From a checkpoint of a small transformer trained on Wikipedia.
Architecture: rotary positions, embeddings untied during training.
Each number is 50 + 15 x the weight over the matrix's rms, rounded and kept within 0 to 99. Layers, rows and columns count from 0.

# layer 5 attention value, 128x256, rms 0.163, rows 0-127, columns 160-191
66 57 43 42 27 53 38 48 77 68 32 41 35 78 44 41 44 63 47 36 30 35 39 74 58 28 60 11 55 47 71 47
68 51 70 65 59 34 52 49 47 64 64 59 45 67 66 67 46 42 50 35 51 58 47 47 22 70 44 65 62 58 57 55
65 43 19 73 46 58 52 70 61 93 65 26 40 57 35 29 09 63 56 53 26 68 36 64 43 72 64 86 50 43 78 46
60 17 39 45 55 60 38 53 49 44 35 73 55 50 46 42 49 50 65 45 64 37 28 55 49 33 45 30 32 23 11 56
56 58 50 61 57 56 53 41 59 13 63 18 57 70 42 68 65 73 61 50 37 17 50 71 66 69 27 20 49 48 52 58
30 32 27 49 43 28 56 25 18 55 73 48 58 48 50 34 44 24 77 79 50 51 40 82 24 66 77 36 63 30 29 44
51 45 57 40 45 49 53 56 56 71 20 52 60 39 53 45 68 75 64 53 55 41 74 52 42 28 41 37 33 57 76 37
78 37 56 45 51 54 52 48 46 54 76 44 71 39 78 43 37 53 55 33 61 57 59 54 67 57 08 58 55 52 29 35
49 23 55 66 62 61 46 83 56 36 85 80 35 38 45 53 82 28 57 55 57 78 50 37 74 43 58 35 41 53 61 44
59 58 61 44 46 44 48 35 39 46 28 36 12 45 58 55 44 59 63 72 76 41 42 63 42 53 71 63 71 37 64 43
97 64 80 43 48 36 86 54 57 27 53 85 47 44 43 48 64 53 59 34 40 52 39 56 29 44 42 56 43 61 60 47
79 34 71 49 41 48 54 68 35 47 57 35 38 71 78 45 37 34 55 59 54 64 23 45 74 52 37 67 47 48 52 43
42 27 49 85 43 45 38 45 45 57 39 35 83 64 40 57 56 75 58 65 39 81 75 42 43 06 63 66 49 50 21 36
62 36 36 41 45 59 52 37 55 41 55 56 45 51 36 42 25 49 25 47 54 72 23 65 33 78 52 48 45 59 76 34
61 35 55 28 74 18 57 42 57 71 42 63 27 51 59 47 35 48 63 66 33 59 66 78 42 64 60 42 60 29 58 33
22 63 63 34 55 61 36 74 72 27 63 37 66 54 59 46 62 50 57 15 04 38 84 48 42 77 47 48 64 34 49 77
57 39 31 68 19 31 77 54 65 16 70 49 44 54 46 48 44 66 60 41 69 65 57 47 57 60 67 55 45 41 66 74
68 61 45 57 46 70 49 36 68 67 68 45 66 38 33 51 34 44 29 35 34 78 18 42 65 15 62 44 47 52 40 54
55 26 83 48 49 69 60 40 42 56 59 56 53 71 66 43 38 59 39 53 80 68 62 34 46 50 48 69 52 60 28 08
48 84 27 84 56 52 86 71 62 46 66 64 37 40 61 71 57 55 55 35 37 50 48 40 35 67 56 54 39 47 29 14
51 67 46 89 57 46 56 44 40 56 50 73 51 73 48 66 15 30 39 52 53 46 69 36 42 50 56 67 51 54 55 52
46 58 60 51 34 60 48 26 45 38 32 54 70 47 61 50 39 45 68 52 66 40 43 72 40 54 45 68 49 52 59 47
37 47 62 47 30 29 30 47 44 78 47 23 35 35 53 69 16 64 49 13 54 69 58 48 85 35 57 32 43 23 71 48
35 69 89 60 40 60 56 26 35 54 54 67 24 70 38 25 63 50 52 29 40 46 47 44 62 89 77 51 39 67 53 29
71 69 40 59 56 33 27 80 44 69 36 63 26 56 37 69 83 55 66 39 53 55 28 41 29 69 61 57 58 92 38 55
67 82 45 26 71 30 30 71 61 68 46 40 33 64 51 68 53 45 53 73 49 45 38 54 34 49 66 40 62 37 63 47
49 34 29 37 47 55 64 47 65 56 54 36 20 52 54 81 46 46 48 54 72 47 38 56 35 54 40 34 33 71 75 53
53 67 55 43 54 56 53 98 76 40 30 69 53 29 56 65 39 53 71 43 64 56 29 63 51 48 49 21 54 26 44 43
38 50 54 44 78 37 32 59 65 43 46 32 35 59 71 46 52 47 35 69 76 45 51 30 62 43 56 74 36 86 46 54
41 43 34 79 59 62 48 50 62 59 36 38 44 38 43 47 61 76 35 31 56 54 31 58 46 56 52 45 44 90 33 61
28 64 71 75 55 80 55 52 44 28 31 76 56 28 57 46 79 57 72 50 56 50 48 41 55 60 56 41 43 47 73 45
41 30 58 03 35 31 75 62 35 51 49 61 44 28 33 57 67 23 57 58 58 54 48 51 60 31 43 50 62 66 48 71
43 48 26 29 50 57 54 72 67 35 35 37 57 66 50 27 41 28 31 51 39 36 58 65 74 21 51 70 64 41 36 56
47 28 47 44 59 61 56 61 46 57 60 27 72 44 71 56 69 38 64 58 23 41 46 65 55 70 14 50 44 41 62 55
74 62 46 40 48 35 82 56 52 50 43 53 47 73 50 35 65 42 45 36 50 64 42 78 58 17 80 62 31 26 67 38
66 72 50 41 11 57 28 67 51 54 56 46 40 41 32 50 46 54 38 32 35 36 54 31 38 52 72 52 27 48 45 35
44 68 58 19 49 36 39 66 79 42 53 49 37 30 58 44 36 61 61 50 46 41 38 55 72 60 15 46 51 48 64 35
57 45 66 65 45 50 42 57 48 58 50 32 20 51 30 32 40 42 39 40 49 74 61 71 53 39 36 51 43 40 42 87
36 69 49 63 73 79 58 70 53 37 57 74 62 16 59 52 42 48 12 58 69 36 42 66 54 66 53 74 55 19 70 34
49 41 57 35 46 49 22 50 52 12 40 83 56 69 52 37 53 44 66 37 82 52 63 71 64 52 61 72 38 38 36 50
67 36 20 28 34 56 57 81 45 60 42 31 56 44 68 44 49 74 40 49 72 68 69 37 33 70 33 62 57 67 53 33
45 90 52 62 65 85 33 31 80 54 71 49 73 51 44 35 24 45 67 48 74 67 63 51 42 55 76 36 45 26 43 33
40 72 20 82 67 57 04 29 67 52 54 52 18 25 71 57 79 36 50 77 52 62 66 39 48 63 26 53 50 80 68 56
67 47 51 59 97 66 46 40 44 46 53 38 59 54 72 76 80 70 64 22 53 54 42 41 42 35 49 20 56 46 41 23
50 19 48 57 50 57 71 40 43 59 70 28 47 65 55 74 49 67 49 62 70 59 71 16 44 53 80 53 48 31 68 72
30 31 62 56 69 58 48 73 39 45 32 63 53 28 60 44 62 55 60 74 58 37 52 52 72 76 32 62 66 49 65 68
38 61 79 32 43 61 68 57 07 62 47 64 41 36 63 67 20 51 28 46 67 44 40 59 59 34 77 55 30 63 30 27
44 49 19 59 62 31 09 76 46 60 62 99 54 49 47 38 56 75 43 65 39 37 84 65 59 44 41 30 35 32 28 72
25 31 38 69 53 38 80 85 56 40 37 34 65 76 59 43 62 58 57 56 46 62 35 44 55 74 78 50 34 73 36 60
58 41 46 76 58 56 40 33 44 36 30 64 27 88 61 66 70 51 36 59 54 67 37 65 76 67 38 40 73 44 68 30
40 58 51 82 68 42 78 23 60 32 52 47 42 53 28 37 51 53 54 31 63 38 43 45 61 85 49 63 34 55 62 67
65 32 54 44 39 48 54 48 32 38 37 75 58 73 43 47 35 24 33 54 67 63 63 49 52 46 41 46 56 28 28 30
54 40 29 58 43 37 41 59 48 71 44 61 72 53 41 48 35 40 41 52 70 42 75 71 42 83 47 55 42 41 58 71
58 51 59 54 55 48 36 62 63 12 70 66 28 42 67 63 75 77 63 48 69 35 68 51 63 33 49 47 44 58 12 63
61 66 25 60 30 21 47 55 60 35 23 51 30 23 33 64 11 47 36 65 64 59 69 85 77 60 64 58 58 43 39 41
53 78 51 44 31 36 49 47 62 32 62 71 45 69 55 59 77 52 39 53 20 43 62 40 36 72 48 47 42 62 68 50
62 63 40 69 40 69 22 55 33 73 69 37 61 41 43 56 28 56 65 22 50 67 61 34 36 74 33 41 58 66 36 64
41 59 49 60 26 37 51 85 22 85 45 25 53 55 34 55 85 52 68 64 58 18 56 42 38 73 18 27 41 30 41 45
48 62 31 77 48 43 45 28 67 45 58 61 70 39 64 61 51 27 29 50 52 67 57 67 26 71 29 47 64 31 27 60
70 32 49 88 49 37 72 68 50 55 75 54 38 30 33 41 46 47 44 74 46 58 44 51 41 20 63 56 54 67 47 34
55 59 50 51 60 73 57 40 53 41 15 68 15 69 48 43 39 57 63 43 49 50 66 27 46 54 69 53 61 43 82 32
48 51 44 49 45 59 50 33 48 47 74 65 44 78 47 58 72 66 71 39 55 98 44 56 57 44 36 52 67 42 43 76
57 47 31 64 41 60 57 27 29 53 59 50 35 47 52 55 50 33 64 30 90 53 64 51 66 60 44 34 55 50 44 74
57 35 47 66 65 60 55 86 50 38 17 26 57 69 46 57 45 44 56 87 43 52 06 45 40 66 54 34 42 68 43 50
37 25 51 69 74 33 38 59 64 41 65 55 47 75 36 45 17 35 33 36 47 24 42 42 42 63 40 54 56 53 26 48
69 40 43 48 35 60 58 53 56 66 40 48 65 53 40 54 69 53 38 19 71 34 43 50 57 33 88 44 57 52 72 45
40 59 39 54 82 63 73 14 55 68 31 63 47 43 72 43 55 39 82 66 37 46 57 27 40 28 69 43 24 42 45 50
56 41 55 22 40 44 49 50 68 45 54 56 58 52 54 53 73 34 40 62 64 27 89 69 52 57 69 43 38 40 66 40
55 60 62 55 43 48 18 64 71 39 72 64 73 81 42 57 56 24 61 61 49 47 58 47 61 57 48 71 54 61 46 74
64 51 20 34 78 58 55 44 55 41 60 48 56 45 37 54 49 56 54 75 46 71 66 37 51 40 54 43 58 43 56 72
55 46 40 52 39 48 41 49 84 37 63 50 30 33 76 52 24 41 40 20 52 38 56 46 37 90 33 54 46 44 24 80
49 73 47 82 40 52 52 48 84 46 41 64 55 58 35 46 72 57 34 33 71 62 30 47 59 29 69 21 62 61 45 17
51 50 29 68 58 70 21 69 58 47 65 44 75 53 69 41 64 29 54 32 57 35 48 43 47 42 60 54 60 58 29 34
53 49 40 47 30 19 51 48 39 54 42 59 64 64 45 63 62 25 60 56 23 72 62 44 44 52 53 34 39 45 34 50
59 80 50 34 43 47 54 44 73 69 76 69 43 57 51 54 43 47 74 77 26 38 50 58 47 34 20 42 58 57 65 43
48 07 47 51 47 64 46 38 47 28 54 56 50 54 34 61 59 43 37 42 33 47 10 62 47 44 18 51 53 41 81 46
40 54 56 58 54 48 66 57 58 33 34 73 82 61 53 56 30 36 43 48 21 67 35 42 58 38 41 90 56 20 48 40
61 34 75 79 39 20 36 26 26 58 44 80 48 27 54 61 31 58 71 69 49 39 35 51 51 38 55 54 70 75 65 53
53 53 48 43 48 60 73 26 41 83 71 42 45 54 63 35 55 40 51 45 64 61 55 40 40 45 64 17 62 55 73 48
28 68 12 28 49 37 40 57 52 61 54 44 58 59 55 71 81 44 21 53 63 34 51 47 70 41 60 99 59 33 79 29
50 55 63 60 69 49 35 71 32 70 64 68 51 76 32 39 17 38 55 28 52 37 56 44 29 85 45 49 56 42 56 35
45 53 40 86 32 46 28 32 51 32 41 43 42 43 61 28 70 37 62 60 53 71 49 80 39 42 38 72 61 39 43 70
62 36 56 55 66 74 54 49 46 46 42 48 39 61 68 32 46 53 68 44 61 50 85 66 46 46 79 36 71 54 45 66
45 54 43 45 39 54 56 57 26 54 52 40 45 59 58 40 69 66 64 50 67 26 65 52 05 11 54 39 50 49 57 47
40 27 56 50 55 52 50 42 53 60 33 45 38 51 69 74 77 72 34 50 76 49 46 62 30 32 41 67 29 44 40 69
79 58 65 52 47 61 26 55 21 42 51 59 61 47 41 54 60 76 51 49 48 47 49 65 52 61 57 68 69 58 47 29
70 50 38 70 47 43 49 33 45 64 24 39 43 39 62 37 49 40 47 46 67 73 35 50 19 51 38 42 83 36 76 53
45 57 69 59 84 51 48 51 33 55 67 10 50 48 53 57 55 48 50 28 34 49 44 53 62 63 56 40 38 60 86 76
71 65 56 47 37 60 48 43 82 60 36 50 52 48 69 39 43 57 57 48 68 56 70 52 70 50 62 44 66 56 60 72
68 32 47 42 48 67 81 71 39 52 22 48 41 56 47 66 50 26 25 56 51 46 53 53 47 57 56 49 32 55 48 72
66 61 28 22 50 43 69 72 43 49 41 46 71 59 55 39 45 43 54 40 59 77 39 57 48 63 60 70 62 62 54 51
49 38 72 75 58 14 26 65 57 54 38 72 66 43 61 41 45 50 43 43 51 40 61 69 80 52 33 11 30 61 68 43
37 38 29 43 54 63 51 48 62 29 52 39 47 58 58 42 41 46 82 28 57 40 44 25 49 46 51 54 27 60 61 63
62 41 75 44 53 44 68 78 42 84 31 66 52 58 14 34 50 60 35 36 37 48 46 44 34 72 50 49 61 34 30 84
50 45 34 69 69 63 33 40 60 77 14 62 56 60 34 52 37 63 09 29 26 60 59 41 64 40 52 53 69 52 64 44
42 65 64 70 34 30 52 26 34 54 47 47 49 84 62 52 11 68 59 37 63 20 43 58 34 27 42 44 41 73 66 62
23 17 63 79 34 40 45 44 63 38 26 59 61 71 58 43 42 52 35 71 34 60 55 49 38 71 69 53 34 68 63 47
77 30 18 42 47 60 47 87 40 55 52 33 38 47 57 65 46 51 27 38 44 59 49 38 55 51 44 59 17 49 55 64
44 83 41 63 47 50 57 81 52 58 57 39 40 57 70 66 55 33 57 13 55 36 44 47 76 35 59 51 41 53 40 60
40 31 54 43 34 29 67 36 51 34 40 38 41 16 54 31 49 44 00 54 44 45 43 78 21 58 86 46 60 65 33 61
64 32 63 28 37 55 50 46 51 69 18 67 67 38 66 63 62 54 49 65 46 61 51 39 50 46 63 23 43 54 44 78
50 49 56 47 53 34 49 22 29 54 68 40 42 51 62 23 61 40 24 37 65 68 50 46 51 32 59 12 59 54 81 59
76 66 65 76 50 17 60 38 35 40 40 74 56 49 54 08 59 39 71 54 56 71 59 58 70 42 71 81 40 55 60 31
31 80 60 55 53 35 50 11 45 17 38 52 53 43 60 51 61 60 30 36 65 53 22 50 00 62 59 56 47 34 38 81
56 80 52 38 89 46 58 40 59 48 65 47 57 53 30 49 56 52 49 77 64 61 49 41 42 19 01 14 48 70 49 18
51 70 33 54 49 37 57 74 47 18 53 50 56 68 57 56 53 93 62 30 41 65 68 24 71 44 52 55 32 63 39 68
54 69 76 62 42 51 53 37 48 53 65 55 54 48 51 67 50 38 39 83 34 22 51 13 54 40 16 63 59 50 46 89
48 34 66 35 55 43 67 65 45 33 64 40 65 50 25 46 49 37 79 26 44 32 64 82 34 40 67 45 59 44 49 72
60 62 54 18 65 47 51 56 15 35 51 52 53 51 11 67 52 46 50 48 36 48 41 69 33 60 58 27 48 74 47 44
39 37 43 54 56 48 69 53 69 65 59 54 38 49 29 53 74 56 64 16 52 11 50 54 38 38 46 61 38 36 41 38
45 51 35 67 45 51 65 27 45 40 41 64 45 28 41 22 37 63 51 38 51 28 56 28 39 27 59 91 37 70 46 50
38 52 61 61 38 72 41 40 44 65 15 57 67 70 54 51 42 28 88 59 35 31 40 53 25 42 58 55 52 49 45 73
39 14 50 34 38 60 74 48 51 39 31 35 50 65 48 42 24 68 69 49 82 34 83 51 30 50 39 53 38 52 17 54
40 22 44 49 47 51 67 61 75 64 58 46 61 70 69 42 63 54 35 57 61 52 39 49 72 60 99 43 37 56 28 53
53 47 55 50 39 66 55 82 45 56 52 47 46 48 62 32 38 50 54 76 37 43 49 36 66 31 42 22 69 58 14 62
33 50 58 39 35 35 77 43 57 70 65 71 47 62 55 36 49 44 47 69 81 72 22 47 46 50 36 71 66 35 33 40
29 20 70 86 34 68 47 73 29 47 49 27 38 47 62 51 45 53 56 43 41 41 61 52 47 31 51 46 35 65 37 49
59 73 56 80 36 70 59 52 55 60 43 22 52 34 53 67 45 38 45 51 38 23 55 69 42 21 45 57 40 44 46 71
36 34 20 28 24 47 52 38 28 56 34 71 72 32 48 47 64 65 53 37 44 47 64 43 46 73 17 49 57 58 55 51
38 38 34 47 65 59 53 39 68 56 45 48 57 45 53 57 69 34 52 47 51 50 40 42 41 60 50 79 47 56 53 42
79 80 40 71 54 61 67 53 08 69 50 41 25 44 50 62 39 50 46 41 60 19 35 66 54 47 56 58 54 42 62 35
45 52 46 82 29 50 37 59 50 48 63 79 50 52 49 76 50 44 55 56 44 19 59 47 44 39 36 74 48 29 44 71
59 91 43 41 22 79 52 39 55 30 53 45 65 58 46 30 37 48 38 28 26 71 62 79 22 52 57 61 34 65 36 62
43 48 39 36 62 27 56 59 47 67 54 78 41 16 63 45 62 70 28 46 50 33 43 24 39 71 62 39 54 33 66 69
43 45 20 55 65 49 14 47 49 28 56 29 24 77 51 36 38 59 41 74 49 46 50 41 65 65 54 43 31 44 54 29
39 44 77 39 52 67 55 72 54 29 70 12 67 57 33 38 67 58 29 52 79 64 58 53 49 57 64 39 56 57 57 73
74 41 62 52 36 66 73 49 66 77 20 50 34 40 49 32 48 44 59 87 71 47 68 39 41 58 25 63 54 51 58 27
34 46 52 32 43 34 70 37 62 58 60 80 54 64 58 47 65 66 72 50 39 81 49 39 33 56 31 63 51 12 67 41